Part of a small language model's weights.
Size: 16 layers, width 320, 8 heads of 32, MLP 1920 tanh GELU, vocabulary 8192, 27.7M parameters.
Training: a variant of SOAP for these matrices, 502M tokens, 3983 steps.
Each number is 200 + 30 x the weight over the matrix's rms, rounded and kept within 0 to 999. Layers, rows and columns count from 0.

# layer 5 attention output (transposed), 256x320, rms 0.0976, rows 123-145, columns 256-319
181,169,225,204,188,226,168,221,226,248,215,211,174,170,187,201,184,213,174,195,234,202,176,195,191,241,225,205,204,229,161,241,169,195,206,230,214,194,223,221,191,205,220,242,195,179,179,164,198,257,229,202,195,232,206,150,210,219,218,190,180,163,194,186
247,148,214,232,150,158,158,142,187,153,180,246,195,179,214,168,209,171,216,220,215,175,249,181,238,192,200,187,164,195,198,166,244,171,229,224,237,198,192,235,166,229,217,238,164,138,200,214,230,176,191,188,200,198,194,189,167,182,161,216,267,208,207,190
186,219,230,218,195,157,278,218,198,220,196,205,152,176,252,239,160,243,211,202,225,253,225,192,225,209,172,159,167,141,151,191,207,194,184,195,176,220,188,143,158,203,189,224,134,160,229,275,224,174,174,247,201,236,190,254,186,195,180,214,155,210,227,209
188,171,202,221,245,243,207,172,237,146,213,167,223,231,225,174,216,207,238,196,250,191,242,206,188,178,174,142,190,222,217,189,203,192,184,205,257,258,220,242,186,153,202,198,214,218,202,227,194,204,202,154,227,212,262,176,183,226,185,222,195,239,197,169
214,223,233,232,287,185,242,174,198,204,196,202,214,216,226,227,236,168,174,205,188,201,201,194,185,256,209,212,220,192,197,212,240,190,137,187,229,202,174,217,192,187,203,163,155,241,191,204,192,193,188,243,232,255,235,249,198,239,243,268,206,172,222,174
249,138,173,132,229,261,179,227,262,106,215,219,158,212,154,180,187,194,209,213,253,178,197,152,193,142,243,158,143,228,223,177,236,224,192,275,212,217,130,252,217,219,208,162,178,133,167,230,169,189,164,245,205,243,109,189,174,176,225,172,199,229,178,152
230,220,235,251,226,190,189,173,207,190,162,213,227,178,124,192,180,105,157,121,117,159,213,277,187,166,250,148,302,243,181,131,218,171,205,194,233,191,181,196,233,133,230,214,239,150,249,163,264,233,160,234,185,220,107,260,131,222,171,221,246,162,204,199
197,189,276,186,169,225,224,178,199,184,255,198,174,204,199,233,188,214,178,210,150,236,187,195,232,233,84,210,243,191,183,180,156,195,106,116,201,168,260,209,198,235,211,209,215,191,240,276,262,148,194,223,291,209,176,143,207,195,203,218,284,249,191,196
154,149,240,143,183,261,202,141,249,209,173,246,186,161,187,198,275,108,205,211,245,148,215,216,147,236,227,242,119,167,172,217,77,267,256,158,165,198,162,221,175,200,132,160,219,203,202,158,164,192,263,140,201,215,247,175,218,190,156,177,270,169,217,157
190,267,206,238,182,180,138,195,141,160,259,149,149,178,323,254,168,204,199,251,186,232,247,193,284,173,285,209,205,291,198,276,227,221,249,246,216,291,187,189,193,311,250,259,207,142,197,183,247,192,150,201,186,214,208,255,234,221,221,200,160,148,263,173
157,305,211,176,254,233,141,215,259,277,265,275,201,256,184,188,177,214,272,163,292,175,248,177,252,101,249,197,176,212,217,152,225,183,303,185,216,135,223,172,233,216,179,239,133,166,164,286,206,130,232,210,259,218,208,226,174,243,220,283,234,137,183,267
191,154,205,210,219,199,232,266,148,150,211,177,191,160,183,213,264,213,267,243,149,226,234,263,199,158,276,214,234,193,193,242,256,200,104,179,136,184,126,231,72,160,204,178,208,209,205,239,204,201,229,262,167,189,206,208,154,181,179,157,248,212,89,123
187,247,179,151,203,180,173,144,207,168,198,176,195,166,248,108,97,176,220,209,178,236,199,211,224,105,123,205,276,244,210,163,189,242,240,218,203,136,199,285,193,182,156,213,141,186,172,187,228,204,178,179,162,201,238,173,176,198,228,246,255,127,148,137
235,229,267,169,162,210,213,198,168,244,198,250,259,247,253,238,219,172,212,232,278,87,171,225,244,202,187,197,182,151,192,186,228,210,142,219,208,218,198,197,206,129,205,198,190,171,141,193,250,221,240,229,149,190,148,235,186,216,207,190,214,178,212,237
183,177,234,122,205,220,253,148,53,173,202,122,246,264,292,186,142,192,184,224,158,153,167,222,233,206,113,154,177,169,201,152,249,124,158,196,187,243,250,164,241,184,254,214,189,212,217,199,168,167,253,64,187,155,180,218,159,186,249,265,214,203,172,220
304,258,139,245,195,230,164,264,251,249,212,238,174,191,185,63,227,233,234,151,209,186,139,225,204,175,186,227,150,198,134,245,138,222,227,202,154,248,184,152,203,212,155,212,192,196,209,148,152,183,197,186,196,223,190,260,172,291,224,224,112,225,175,148
210,229,212,212,248,169,175,190,66,146,220,259,172,235,177,196,214,218,169,266,218,278,178,181,115,235,212,189,222,148,144,198,142,240,163,186,203,246,90,185,195,297,195,155,176,221,187,320,163,183,156,243,199,181,228,181,161,123,227,251,197,137,263,236
208,188,194,193,219,142,155,183,226,181,220,264,136,110,218,208,184,178,159,121,207,173,237,188,275,197,199,230,179,221,134,165,178,162,183,204,190,188,255,246,205,108,187,216,178,184,125,236,235,156,143,177,210,162,301,272,219,153,199,168,309,200,219,87
187,239,124,218,251,201,273,215,239,247,140,233,233,204,149,232,222,184,249,320,275,178,193,173,196,199,202,169,180,183,246,152,139,192,149,284,193,216,196,194,220,170,197,199,226,252,170,149,260,159,242,104,172,301,197,81,206,232,247,190,158,181,296,222
235,205,248,243,200,286,174,241,240,226,172,198,254,300,206,207,217,159,230,187,208,169,244,93,147,279,65,244,152,187,249,230,217,176,148,206,186,174,220,266,223,249,245,221,153,223,230,209,228,197,228,239,146,232,223,213,184,170,181,285,200,232,219,183
208,235,119,125,163,182,227,121,271,177,233,82,215,97,153,197,235,211,146,172,128,247,94,184,222,235,216,251,305,212,182,143,116,218,152,163,206,192,149,137,203,234,191,203,219,155,160,238,250,174,242,152,208,203,248,168,198,267,206,208,113,243,165,160
194,133,106,171,124,252,268,249,113,212,229,188,293,168,140,115,150,232,204,265,231,188,210,260,303,194,274,193,248,221,168,194,168,130,231,141,270,236,214,245,241,252,120,178,166,273,147,212,215,162,200,91,191,173,147,233,252,212,195,227,163,171,126,236
202,290,200,187,163,201,209,203,164,233,296,239,213,247,259,210,276,163,176,172,283,229,127,218,208,197,198,248,227,212,178,214,139,181,207,175,268,175,223,165,210,217,204,236,207,188,253,220,282,213,187,194,119,191,261,182,166,216,264,153,258,190,214,247
# layer 5 attention value, 256x320, rms 0.0547, rows 124-145, columns 256-319
218,238,185,126,240,257,197,244,196,194,206,168,223,206,206,206,199,184,170,209,209,234,154,126,164,220,173,164,268,200,212,238,148,230,206,220,189,117,207,158,216,183,233,206,226,226,157,187,186,236,226,169,193,201,190,231,196,243,248,167,161,196,201,210
150,220,194,142,254,185,204,169,195,196,160,198,241,207,180,177,236,182,185,210,215,149,176,189,163,190,244,201,221,223,228,172,214,208,191,224,210,184,211,215,254,194,237,177,215,266,195,166,160,203,167,194,217,189,219,119,189,177,198,181,200,200,190,243
226,205,186,214,165,167,163,184,169,211,174,205,194,197,209,194,224,185,185,218,192,223,169,151,243,189,217,220,234,194,155,212,187,181,217,184,164,177,211,149,206,220,174,201,204,157,203,197,225,207,215,240,182,178,168,243,225,161,192,161,202,185,211,179
234,203,199,181,162,185,173,213,131,178,197,183,177,185,202,155,202,203,195,224,218,217,218,195,214,158,189,186,198,243,180,158,189,176,231,218,200,219,196,156,207,247,192,255,194,166,185,171,201,186,234,187,155,124,199,207,195,182,154,162,221,221,192,175
125,202,119,181,157,211,198,177,210,102,145,172,231,228,87,156,223,170,189,213,268,257,183,244,227,214,204,213,205,263,127,234,163,204,178,183,96,178,213,124,149,165,168,288,226,231,260,183,284,176,221,166,165,225,260,227,204,222,260,218,211,283,322,195
176,260,218,251,255,221,232,196,164,187,218,189,243,181,154,178,256,219,203,274,281,163,189,228,199,155,126,154,246,153,236,203,284,141,194,189,163,256,181,160,187,270,210,183,260,282,124,253,187,128,221,282,178,221,283,208,124,189,199,219,215,207,179,228
236,167,169,202,188,213,184,209,220,254,191,121,147,25,209,161,136,179,221,252,224,144,201,140,217,285,174,245,186,219,142,253,247,173,162,125,248,205,194,219,247,185,176,147,207,165,257,157,228,221,136,208,234,255,232,181,184,154,164,165,216,173,278,201
221,192,222,160,270,189,183,202,142,197,228,188,228,225,140,219,185,161,123,159,227,256,222,250,205,189,134,242,214,265,190,118,218,177,264,177,241,212,228,197,125,144,182,193,214,149,252,214,250,212,151,144,224,212,163,242,199,216,182,261,117,195,190,228
263,221,243,208,238,199,171,272,237,251,224,165,190,165,201,202,216,173,217,94,169,158,215,281,187,155,194,166,132,195,235,274,171,265,171,201,177,154,213,240,158,213,250,254,247,234,198,174,133,230,257,88,131,199,134,163,213,146,145,221,181,187,180,168
137,175,281,257,192,222,205,210,274,172,202,234,203,159,232,177,186,171,152,126,164,197,180,218,254,165,187,229,127,201,157,163,211,225,233,114,135,191,260,195,240,234,220,209,97,183,166,152,205,165,217,188,167,87,191,237,212,151,208,196,193,138,229,139
180,249,218,257,169,233,187,178,277,200,225,181,206,175,221,222,169,238,218,212,146,225,239,201,244,196,177,139,230,233,250,163,161,164,216,113,201,117,214,131,199,240,187,273,201,184,203,180,217,248,207,179,178,142,245,216,211,156,264,218,241,264,189,166
200,219,240,202,178,230,212,258,178,210,210,304,216,279,173,210,225,156,254,159,165,202,177,212,200,214,287,212,185,314,189,168,92,195,148,212,281,190,202,186,254,127,201,254,249,192,235,170,256,240,147,215,137,215,161,176,202,86,144,202,104,232,255,170
184,187,159,254,196,293,163,148,218,246,219,254,218,212,251,202,162,174,238,161,133,221,226,202,187,280,276,150,208,208,246,145,210,213,176,154,142,303,188,151,206,225,275,282,226,148,190,173,172,187,165,184,249,208,170,157,224,191,174,155,221,136,212,186
228,209,191,218,190,206,260,234,197,148,164,260,205,237,206,241,195,156,135,166,196,167,188,188,157,167,90,224,207,124,194,148,290,260,102,243,145,207,160,183,165,213,208,154,247,226,194,132,203,284,200,169,211,217,169,142,227,155,156,246,273,228,215,296
158,231,174,205,265,210,145,133,132,243,206,204,218,251,178,211,164,234,192,239,213,207,281,182,196,164,258,190,217,142,194,144,259,190,173,171,154,115,258,182,252,159,215,222,198,219,224,123,196,157,161,188,220,183,171,226,127,214,276,170,173,225,234,201
184,213,231,230,277,172,201,220,120,260,199,153,188,211,206,205,242,213,274,158,240,140,192,216,216,221,196,203,135,273,195,193,160,179,174,200,218,216,277,225,218,179,153,201,195,192,252,207,209,220,211,189,241,200,216,195,156,184,215,196,163,261,188,85
188,110,265,166,205,134,280,265,183,285,177,111,159,292,188,277,143,133,85,201,297,167,135,181,224,149,227,208,193,121,223,154,134,210,233,195,144,148,207,202,192,232,134,198,217,200,234,241,173,259,150,176,262,204,219,140,132,231,241,267,226,163,220,287
266,163,236,223,129,225,161,176,241,264,281,209,245,246,218,170,255,209,186,154,192,143,232,253,181,220,182,183,163,183,187,274,175,200,241,262,193,235,162,131,213,165,186,204,90,191,179,243,178,231,85,247,303,125,225,197,226,155,234,199,178,251,111,244
232,153,152,245,197,185,218,205,282,234,215,209,159,221,200,217,194,263,269,256,184,174,190,230,254,117,252,160,203,208,228,167,207,235,252,160,189,251,106,214,272,110,261,231,361,107,257,221,183,164,210,178,217,229,193,297,179,213,212,100,191,176,175,195
174,231,202,181,200,103,199,284,194,134,224,225,186,280,228,231,181,183,218,170,194,267,266,144,207,150,216,223,176,256,190,182,225,175,188,152,196,238,257,183,214,236,185,191,170,253,218,107,198,237,223,141,176,202,164,201,163,230,243,236,255,255,196,245
231,214,200,298,168,179,142,161,246,249,178,285,233,188,174,215,275,115,221,171,185,218,182,180,147,205,241,174,202,165,191,234,165,211,219,129,148,236,219,187,194,204,253,267,208,143,187,233,283,218,182,227,197,172,226,231,219,186,238,224,231,241,173,193
196,188,246,149,231,126,228,167,240,177,233,109,217,128,168,169,212,229,197,228,197,251,178,185,185,175,182,242,199,216,257,207,230,183,148,168,203,151,192,245,271,219,205,164,202,163,157,154,268,103,249,234,164,170,214,161,221,208,150,185,242,217,147,216
# layer 5 attention query, 256x320, rms 0.0541, rows 128-159, columns 256-319
203,149,172,247,216,256,137,150,157,247,129,254,167,167,164,253,200,175,210,183,219,200,162,202,179,169,226,200,189,218,217,185,203,244,268,152,218,187,156,199,228,231,83,154,204,214,266,261,204,150,191,141,214,191,187,239,225,222,221,204,205,298,202,219
209,178,208,178,189,214,211,257,238,245,159,213,186,133,172,231,175,137,234,74,189,192,221,206,180,203,222,246,196,173,181,263,246,200,203,179,247,221,176,228,267,141,225,211,195,158,178,280,165,216,184,163,253,211,183,176,237,247,261,226,214,151,163,196
186,194,195,234,136,232,219,221,183,217,172,214,204,265,192,173,155,197,159,210,225,208,260,190,182,193,199,192,226,210,198,206,186,213,248,197,156,145,147,172,213,173,240,225,162,252,213,250,122,220,124,246,223,227,198,160,267,238,238,156,205,209,144,215
150,142,171,255,182,249,166,131,229,226,203,191,224,237,164,159,210,244,221,201,168,182,124,236,201,217,242,217,238,171,152,107,275,183,238,152,232,208,175,210,242,193,230,209,197,224,197,150,192,193,225,188,235,229,300,221,206,284,177,198,192,189,193,184
175,207,236,242,187,172,209,195,223,262,175,220,167,192,194,212,221,242,235,206,165,210,225,191,167,218,188,206,203,169,244,191,215,159,179,145,183,262,163,291,206,192,186,237,241,199,238,220,223,128,273,232,245,179,233,238,166,230,191,212,226,239,174,240
253,254,258,178,171,177,214,252,183,252,187,286,259,179,178,200,143,201,234,211,222,122,168,218,197,184,238,208,229,174,192,221,204,179,214,241,161,185,222,203,172,192,198,158,188,182,163,160,168,180,235,201,147,220,193,178,204,188,264,162,237,173,183,207
177,201,224,189,108,142,159,201,186,184,194,225,218,186,235,226,226,147,257,193,198,177,226,226,246,273,239,173,183,270,119,222,269,156,179,163,205,190,190,242,175,214,169,213,184,228,222,248,186,243,240,203,187,144,189,179,218,240,193,157,221,175,208,195
259,131,237,180,236,143,265,239,220,236,229,151,275,176,226,201,209,213,239,190,187,193,182,178,195,112,207,256,183,148,181,173,178,173,239,156,236,182,190,192,190,183,220,177,217,218,197,259,139,214,179,230,225,222,140,163,214,154,229,137,181,188,249,195
199,200,195,188,216,209,151,198,223,227,169,178,203,199,102,184,142,229,162,251,177,205,263,245,184,183,224,131,157,187,185,230,229,229,216,208,188,212,213,125,208,169,113,186,217,192,175,189,251,252,141,208,200,122,242,233,181,180,240,245,211,137,128,154
208,147,210,186,185,204,139,110,215,136,161,261,209,237,263,221,158,173,265,174,198,223,189,284,186,239,178,176,228,221,188,233,243,184,169,214,167,177,188,267,223,166,181,196,243,203,179,197,210,196,211,168,212,217,170,225,215,234,244,206,181,214,172,197
209,181,217,176,137,190,118,109,177,193,232,211,180,276,163,211,250,141,231,130,175,162,172,178,240,186,274,197,173,178,228,158,156,211,159,233,219,221,226,224,191,202,250,167,230,170,225,141,143,177,216,211,129,215,295,158,289,218,162,208,155,224,216,160
246,220,197,291,200,242,162,158,217,226,245,217,226,139,169,221,219,207,210,173,180,175,201,156,195,196,217,233,224,241,250,184,239,153,186,189,238,225,100,168,183,195,206,170,196,190,254,201,275,177,230,224,152,207,206,209,255,198,237,168,144,174,233,201
173,216,179,165,161,205,176,84,260,223,244,256,234,163,187,194,252,156,211,195,174,215,186,200,182,160,234,241,88,171,183,195,243,220,163,128,197,229,208,136,277,208,220,241,190,207,172,207,245,148,155,200,228,145,163,183,208,203,201,221,195,172,214,179
202,227,193,195,177,240,174,169,187,186,219,227,205,253,204,226,221,215,195,203,198,175,227,215,204,233,265,148,195,180,264,192,254,135,161,210,226,310,171,182,141,190,182,185,206,205,159,209,214,240,180,162,216,245,232,229,210,172,292,217,159,201,121,274
218,219,219,229,188,180,219,152,231,157,215,221,202,195,202,235,190,199,197,145,220,243,201,183,118,220,228,206,237,226,258,217,210,217,219,213,154,144,158,197,164,219,217,223,193,171,210,223,227,177,201,186,193,144,258,194,297,139,228,162,174,208,208,180
266,174,187,148,194,255,188,224,235,141,245,210,234,245,227,168,138,234,186,191,146,219,166,290,207,205,199,215,188,150,181,211,176,219,168,224,210,158,254,203,216,253,169,204,232,207,200,213,207,168,263,169,218,197,201,244,283,203,207,166,154,174,218,208
273,248,111,209,207,231,203,181,231,170,159,220,279,200,253,186,146,172,168,244,188,187,159,159,215,178,194,209,157,216,180,181,182,233,221,214,171,210,190,267,212,294,184,250,178,216,171,247,198,235,217,198,227,268,210,149,251,209,249,170,217,239,207,176
222,202,208,256,236,274,225,247,168,207,173,174,185,222,120,224,208,222,208,154,246,205,151,195,157,242,229,188,220,142,151,237,176,241,205,195,200,167,225,170,241,242,231,242,191,251,210,218,182,289,138,102,206,141,213,261,176,218,193,201,149,185,216,174
195,155,264,195,193,225,183,193,176,230,173,248,160,204,193,134,203,192,170,272,147,173,200,229,211,230,288,229,191,178,192,178,165,225,240,221,198,229,202,192,193,282,222,211,167,189,230,243,173,235,258,223,211,220,229,201,210,188,167,205,185,167,162,224
269,227,184,243,216,298,247,223,156,206,169,153,191,163,171,187,237,195,186,144,188,195,194,141,192,150,168,210,180,231,166,177,179,224,254,195,171,141,210,240,192,211,213,210,180,268,151,188,226,202,132,211,213,181,267,246,206,248,212,121,203,182,170,255
201,273,203,234,177,211,256,204,205,160,187,229,175,201,213,203,233,200,175,223,252,211,159,221,221,230,209,281,227,279,171,159,162,177,166,246,229,196,202,120,138,204,200,184,245,183,158,228,142,155,216,217,203,252,198,211,133,202,147,213,194,119,212,268
202,211,207,281,197,206,187,168,248,206,237,188,182,153,235,199,175,229,205,143,188,262,183,137,169,162,163,270,242,201,197,203,205,217,163,183,268,237,146,166,251,198,153,233,203,126,114,163,208,175,195,169,177,195,209,134,224,178,206,274,179,171,165,163
223,197,218,119,233,190,225,223,177,206,189,164,186,153,176,209,202,238,230,161,191,233,170,190,247,202,271,213,225,219,225,237,154,239,217,189,258,204,216,183,212,179,228,186,189,180,254,196,212,123,217,229,184,243,153,189,193,224,219,170,213,231,127,247
230,224,130,171,221,200,201,214,181,228,182,201,227,152,223,326,185,211,209,206,223,138,184,191,184,182,207,178,130,228,204,201,204,232,173,221,223,161,157,182,220,200,210,200,292,247,198,219,166,149,178,197,200,223,212,168,132,196,241,179,206,231,141,233
168,225,225,167,212,160,140,222,177,158,230,160,175,215,210,164,214,227,214,212,241,208,261,203,220,188,175,172,189,222,170,218,231,253,205,192,290,211,204,197,118,206,212,194,243,156,233,234,258,217,134,161,202,227,181,240,206,190,226,257,264,203,206,186
190,203,175,118,214,197,222,258,152,241,204,257,245,182,221,201,151,188,225,178,265,148,140,201,221,208,202,105,222,188,187,169,156,186,208,167,205,237,226,224,192,176,184,194,188,172,229,242,191,218,201,179,190,258,189,272,234,274,257,185,208,278,219,153
210,198,183,200,228,223,230,165,190,181,136,202,177,144,167,265,223,213,248,247,167,168,167,263,279,196,211,218,177,222,303,203,325,199,250,247,195,189,199,227,244,131,245,195,201,190,155,155,177,153,212,220,213,204,245,196,161,153,234,213,148,213,166,262
240,253,244,147,172,255,222,195,275,204,183,262,181,233,224,183,194,242,197,231,181,185,208,194,207,133,172,233,228,170,239,180,253,190,217,188,193,188,177,254,275,173,218,169,255,172,219,246,237,213,186,212,239,162,187,190,198,250,251,189,202,180,213,211
199,220,139,250,166,240,205,172,218,221,186,211,212,198,216,222,212,159,208,154,219,232,204,180,260,259,172,200,201,184,181,184,189,234,223,180,221,237,144,195,199,191,198,211,151,245,181,221,171,214,196,177,244,177,176,255,161,175,235,249,264,204,225,151
159,260,198,129,177,250,210,222,180,232,197,236,171,284,167,200,236,178,209,271,194,204,213,141,220,200,211,203,250,257,231,184,187,224,179,228,198,259,225,189,224,182,232,124,230,157,189,227,210,205,170,199,216,257,236,143,153,210,199,185,159,188,221,156
215,155,142,217,165,173,201,164,197,181,242,184,174,157,225,214,244,309,204,229,244,198,130,180,233,168,122,199,190,178,197,222,187,194,268,247,225,183,264,265,198,148,219,192,239,186,247,269,199,221,218,250,177,220,157,178,203,249,212,159,194,231,169,156
172,257,205,207,165,143,170,201,252,152,196,205,175,190,186,223,155,197,231,204,240,311,185,230,238,165,163,175,183,199,279,172,217,149,142,226,172,135,198,238,193,230,217,209,245,243,189,162,218,246,189,159,160,155,262,222,240,182,145,173,205,174,237,256
# layer 5 attention key, 256x320, rms 0.0553, rows 128-159, columns 256-319
226,272,230,196,167,194,260,157,204,254,209,288,168,165,225,265,142,244,200,211,199,235,247,207,207,218,183,196,174,202,200,189,163,188,200,233,135,179,210,213,152,240,199,156,212,215,276,234,121,211,162,198,209,229,239,224,188,169,255,211,123,239,201,190
241,293,196,222,243,192,210,231,205,200,158,147,185,231,162,279,198,131,193,197,194,178,265,206,205,178,210,189,174,229,140,211,157,163,205,222,120,231,190,186,225,194,222,240,245,184,170,203,183,156,275,211,216,146,217,187,205,218,216,187,281,240,215,188
182,206,166,204,246,172,150,196,143,210,191,256,165,213,210,145,241,258,158,162,259,189,231,146,277,201,203,207,176,219,215,244,215,179,178,122,248,184,220,197,212,197,207,177,189,249,257,223,179,189,201,178,222,168,185,239,226,200,200,222,209,191,181,227
226,147,213,177,271,197,187,129,114,228,198,172,200,180,177,163,223,154,230,232,194,275,192,204,200,154,209,215,144,150,184,179,266,209,187,243,205,204,179,207,213,233,161,183,184,163,258,163,185,282,207,231,190,206,234,196,170,214,231,223,195,213,242,165
81,237,234,186,224,159,222,222,256,228,168,194,204,227,216,201,250,203,169,170,178,138,262,250,246,175,178,158,151,171,210,172,181,256,206,231,221,238,197,177,208,184,224,243,222,213,209,123,176,210,205,187,243,222,173,182,232,262,192,211,218,207,151,235
181,217,236,246,201,152,185,226,218,230,176,183,278,245,217,261,217,236,247,181,208,154,196,189,175,219,166,200,226,174,259,196,207,260,219,221,247,261,153,262,188,220,208,144,191,205,150,141,127,221,193,231,204,208,244,205,200,178,242,144,229,219,237,206
160,244,197,254,217,195,199,232,156,218,132,309,211,135,229,213,174,237,217,174,204,267,233,176,199,166,199,174,175,219,158,173,265,234,167,189,168,197,169,192,188,225,171,217,201,239,198,273,165,156,190,222,207,192,222,194,251,170,109,178,233,225,158,205
258,200,168,190,263,237,225,272,219,175,175,170,219,148,228,194,255,147,166,215,154,166,286,146,192,182,220,218,263,201,248,171,212,157,247,159,152,175,147,161,199,110,228,165,208,232,147,216,217,171,201,295,249,175,199,236,252,263,261,97,190,234,230,230
156,231,144,174,271,182,124,179,266,156,166,125,251,177,163,136,218,244,199,226,197,183,261,214,180,255,186,192,175,245,172,277,210,192,145,172,306,202,258,191,137,173,164,156,187,214,214,162,170,205,174,208,206,221,207,229,178,216,151,216,202,165,156,200
140,152,169,196,205,163,191,215,186,176,196,197,238,211,151,289,178,188,211,222,232,225,203,183,190,206,229,141,214,188,253,242,224,141,220,213,190,187,174,235,159,175,207,110,239,223,229,222,214,250,173,160,244,216,223,205,195,193,245,169,164,146,196,278
255,185,210,232,197,243,216,205,215,135,211,221,181,169,173,192,188,210,254,179,205,184,195,119,234,156,169,262,139,136,257,148,184,283,206,205,218,258,168,179,263,222,195,202,197,216,184,196,168,171,186,173,167,165,180,155,170,258,177,226,174,230,183,221
286,201,192,256,261,202,190,209,160,208,207,219,244,177,246,259,184,163,157,201,236,189,215,132,171,243,236,174,169,193,172,205,277,177,213,162,188,176,209,105,97,170,248,191,199,195,267,191,239,210,157,200,149,222,227,149,201,215,173,273,180,223,190,145
209,244,299,169,123,233,158,190,134,221,259,209,257,190,188,250,160,221,209,204,173,268,210,140,192,173,239,270,205,192,163,256,235,177,204,223,190,260,179,125,203,177,173,197,241,236,196,201,226,249,175,180,264,217,174,137,274,250,126,152,184,206,253,169
223,188,189,176,172,168,241,202,228,222,153,206,189,182,214,181,192,197,164,195,216,176,178,132,224,258,296,209,221,162,240,156,133,138,152,156,180,296,237,176,145,113,168,218,195,216,174,136,238,196,233,237,181,149,202,167,199,307,263,157,248,186,207,219
163,183,149,194,177,179,240,169,225,200,253,205,224,199,179,248,165,221,223,198,193,169,170,165,144,236,199,219,228,225,173,167,214,230,237,185,245,173,204,146,226,133,212,226,205,150,214,220,178,199,178,204,286,187,201,221,251,172,271,203,236,255,225,186
225,153,192,244,182,127,170,219,214,197,205,225,218,228,181,184,200,218,233,291,181,214,202,248,231,263,191,181,184,216,119,191,166,189,186,246,186,119,218,246,250,249,228,260,250,194,223,209,239,240,193,229,225,193,198,152,237,234,234,227,218,205,142,135
182,251,232,183,287,169,216,140,191,190,122,250,269,196,232,207,154,258,171,206,173,195,235,208,176,201,188,211,202,184,229,136,166,161,180,223,205,233,247,179,209,178,182,204,169,160,194,165,258,228,268,185,134,210,211,241,267,186,240,223,193,185,200,171
253,187,212,207,213,186,205,217,245,193,251,212,244,188,121,170,180,225,239,191,193,170,134,279,183,231,166,226,195,189,140,225,125,235,158,152,180,159,208,172,182,237,254,191,210,206,186,232,156,244,194,236,169,220,189,215,166,170,176,263,121,198,241,243
192,224,230,238,224,169,177,251,222,155,207,155,275,251,218,188,180,112,215,250,135,216,233,200,196,198,222,264,215,185,251,182,238,214,244,184,182,216,180,164,269,256,238,241,168,216,216,221,153,241,262,205,178,199,211,166,167,222,196,166,160,201,194,252
232,175,171,160,191,212,223,181,116,167,169,186,214,229,162,202,181,160,179,185,225,242,206,234,189,177,188,150,209,180,160,239,194,219,200,141,239,209,193,252,221,198,249,177,179,271,157,201,242,225,239,211,123,203,211,155,273,219,151,123,238,158,224,163
170,163,163,214,186,222,185,187,186,197,233,191,109,174,208,180,199,200,174,198,191,225,177,221,263,129,220,193,199,215,175,166,141,189,217,221,204,114,209,172,232,128,217,108,166,204,189,180,247,204,214,208,307,227,192,216,201,179,229,239,208,158,170,245
191,177,255,216,197,154,214,169,220,226,222,156,222,176,162,223,192,185,154,250,321,235,217,221,218,167,151,208,173,126,136,179,249,185,230,151,241,179,128,169,246,152,228,232,217,188,186,159,176,268,227,173,201,158,277,122,211,203,256,212,239,247,163,163
211,263,200,265,148,192,197,222,210,209,209,190,206,149,205,165,252,134,144,223,162,269,211,165,230,169,242,154,210,245,218,264,188,227,158,212,190,258,255,231,255,206,191,181,189,220,168,236,127,216,215,267,198,181,150,195,110,245,202,246,237,234,150,190
156,239,105,235,218,232,230,182,168,201,201,181,185,208,169,171,172,213,191,166,137,193,204,199,227,200,198,172,209,297,170,210,205,254,198,163,236,176,196,251,204,148,194,194,206,213,172,151,291,230,233,124,180,190,179,194,247,220,234,179,209,264,174,196
191,219,127,215,151,167,226,230,214,196,230,189,202,167,261,172,198,234,137,117,158,238,253,176,128,230,171,234,179,229,228,185,176,246,170,173,186,230,218,198,147,260,187,196,189,213,196,210,181,239,112,168,267,287,218,179,190,177,173,158,207,189,182,227
145,229,216,190,200,185,218,153,255,176,221,196,228,181,236,174,204,231,232,214,187,123,206,182,181,265,228,149,185,123,195,163,236,206,180,254,201,154,198,220,136,203,216,193,205,261,147,231,154,182,221,164,159,253,169,263,252,229,221,190,153,258,246,200
184,172,295,208,244,239,191,157,154,192,229,158,229,195,235,241,143,241,156,245,218,201,207,218,226,239,253,158,114,198,176,175,194,211,238,189,132,238,218,163,234,165,232,278,165,135,119,264,213,202,202,165,156,246,228,168,221,161,181,216,188,196,194,219
184,207,180,146,128,186,217,204,196,193,192,189,156,214,214,125,202,231,214,193,146,248,285,136,251,185,118,216,161,191,247,216,164,188,250,192,269,238,203,236,208,152,207,185,172,175,213,212,250,205,218,210,289,239,261,182,198,207,161,222,213,222,222,107
198,225,122,233,163,183,192,203,142,169,172,262,242,267,200,206,180,199,213,188,182,149,157,167,218,260,187,206,133,169,134,195,237,200,244,134,231,242,157,150,237,159,199,286,138,221,249,150,222,230,146,138,288,176,170,202,157,207,212,168,185,244,219,184
227,258,188,214,104,277,232,219,120,218,195,224,148,198,187,221,184,179,167,179,174,177,268,138,197,175,194,184,199,169,172,211,203,204,190,196,175,269,194,161,218,223,227,201,151,179,239,169,233,165,195,174,222,223,205,205,207,238,215,214,184,165,181,227
152,175,202,242,142,210,200,248,187,231,245,229,186,207,241,172,213,251,225,191,193,255,226,191,187,220,206,163,214,160,189,179,154,257,209,238,173,138,209,220,175,133,239,283,240,210,168,197,232,197,194,230,172,200,210,159,163,206,213,117,255,211,215,169
185,258,229,222,218,197,200,260,205,135,223,213,197,176,161,202,182,235,226,118,140,218,179,189,229,167,259,271,190,241,262,165,189,204,215,240,199,213,205,209,286,110,270,242,275,267,225,176,204,245,153,180,175,203,244,230,244,187,248,231,161,186,145,158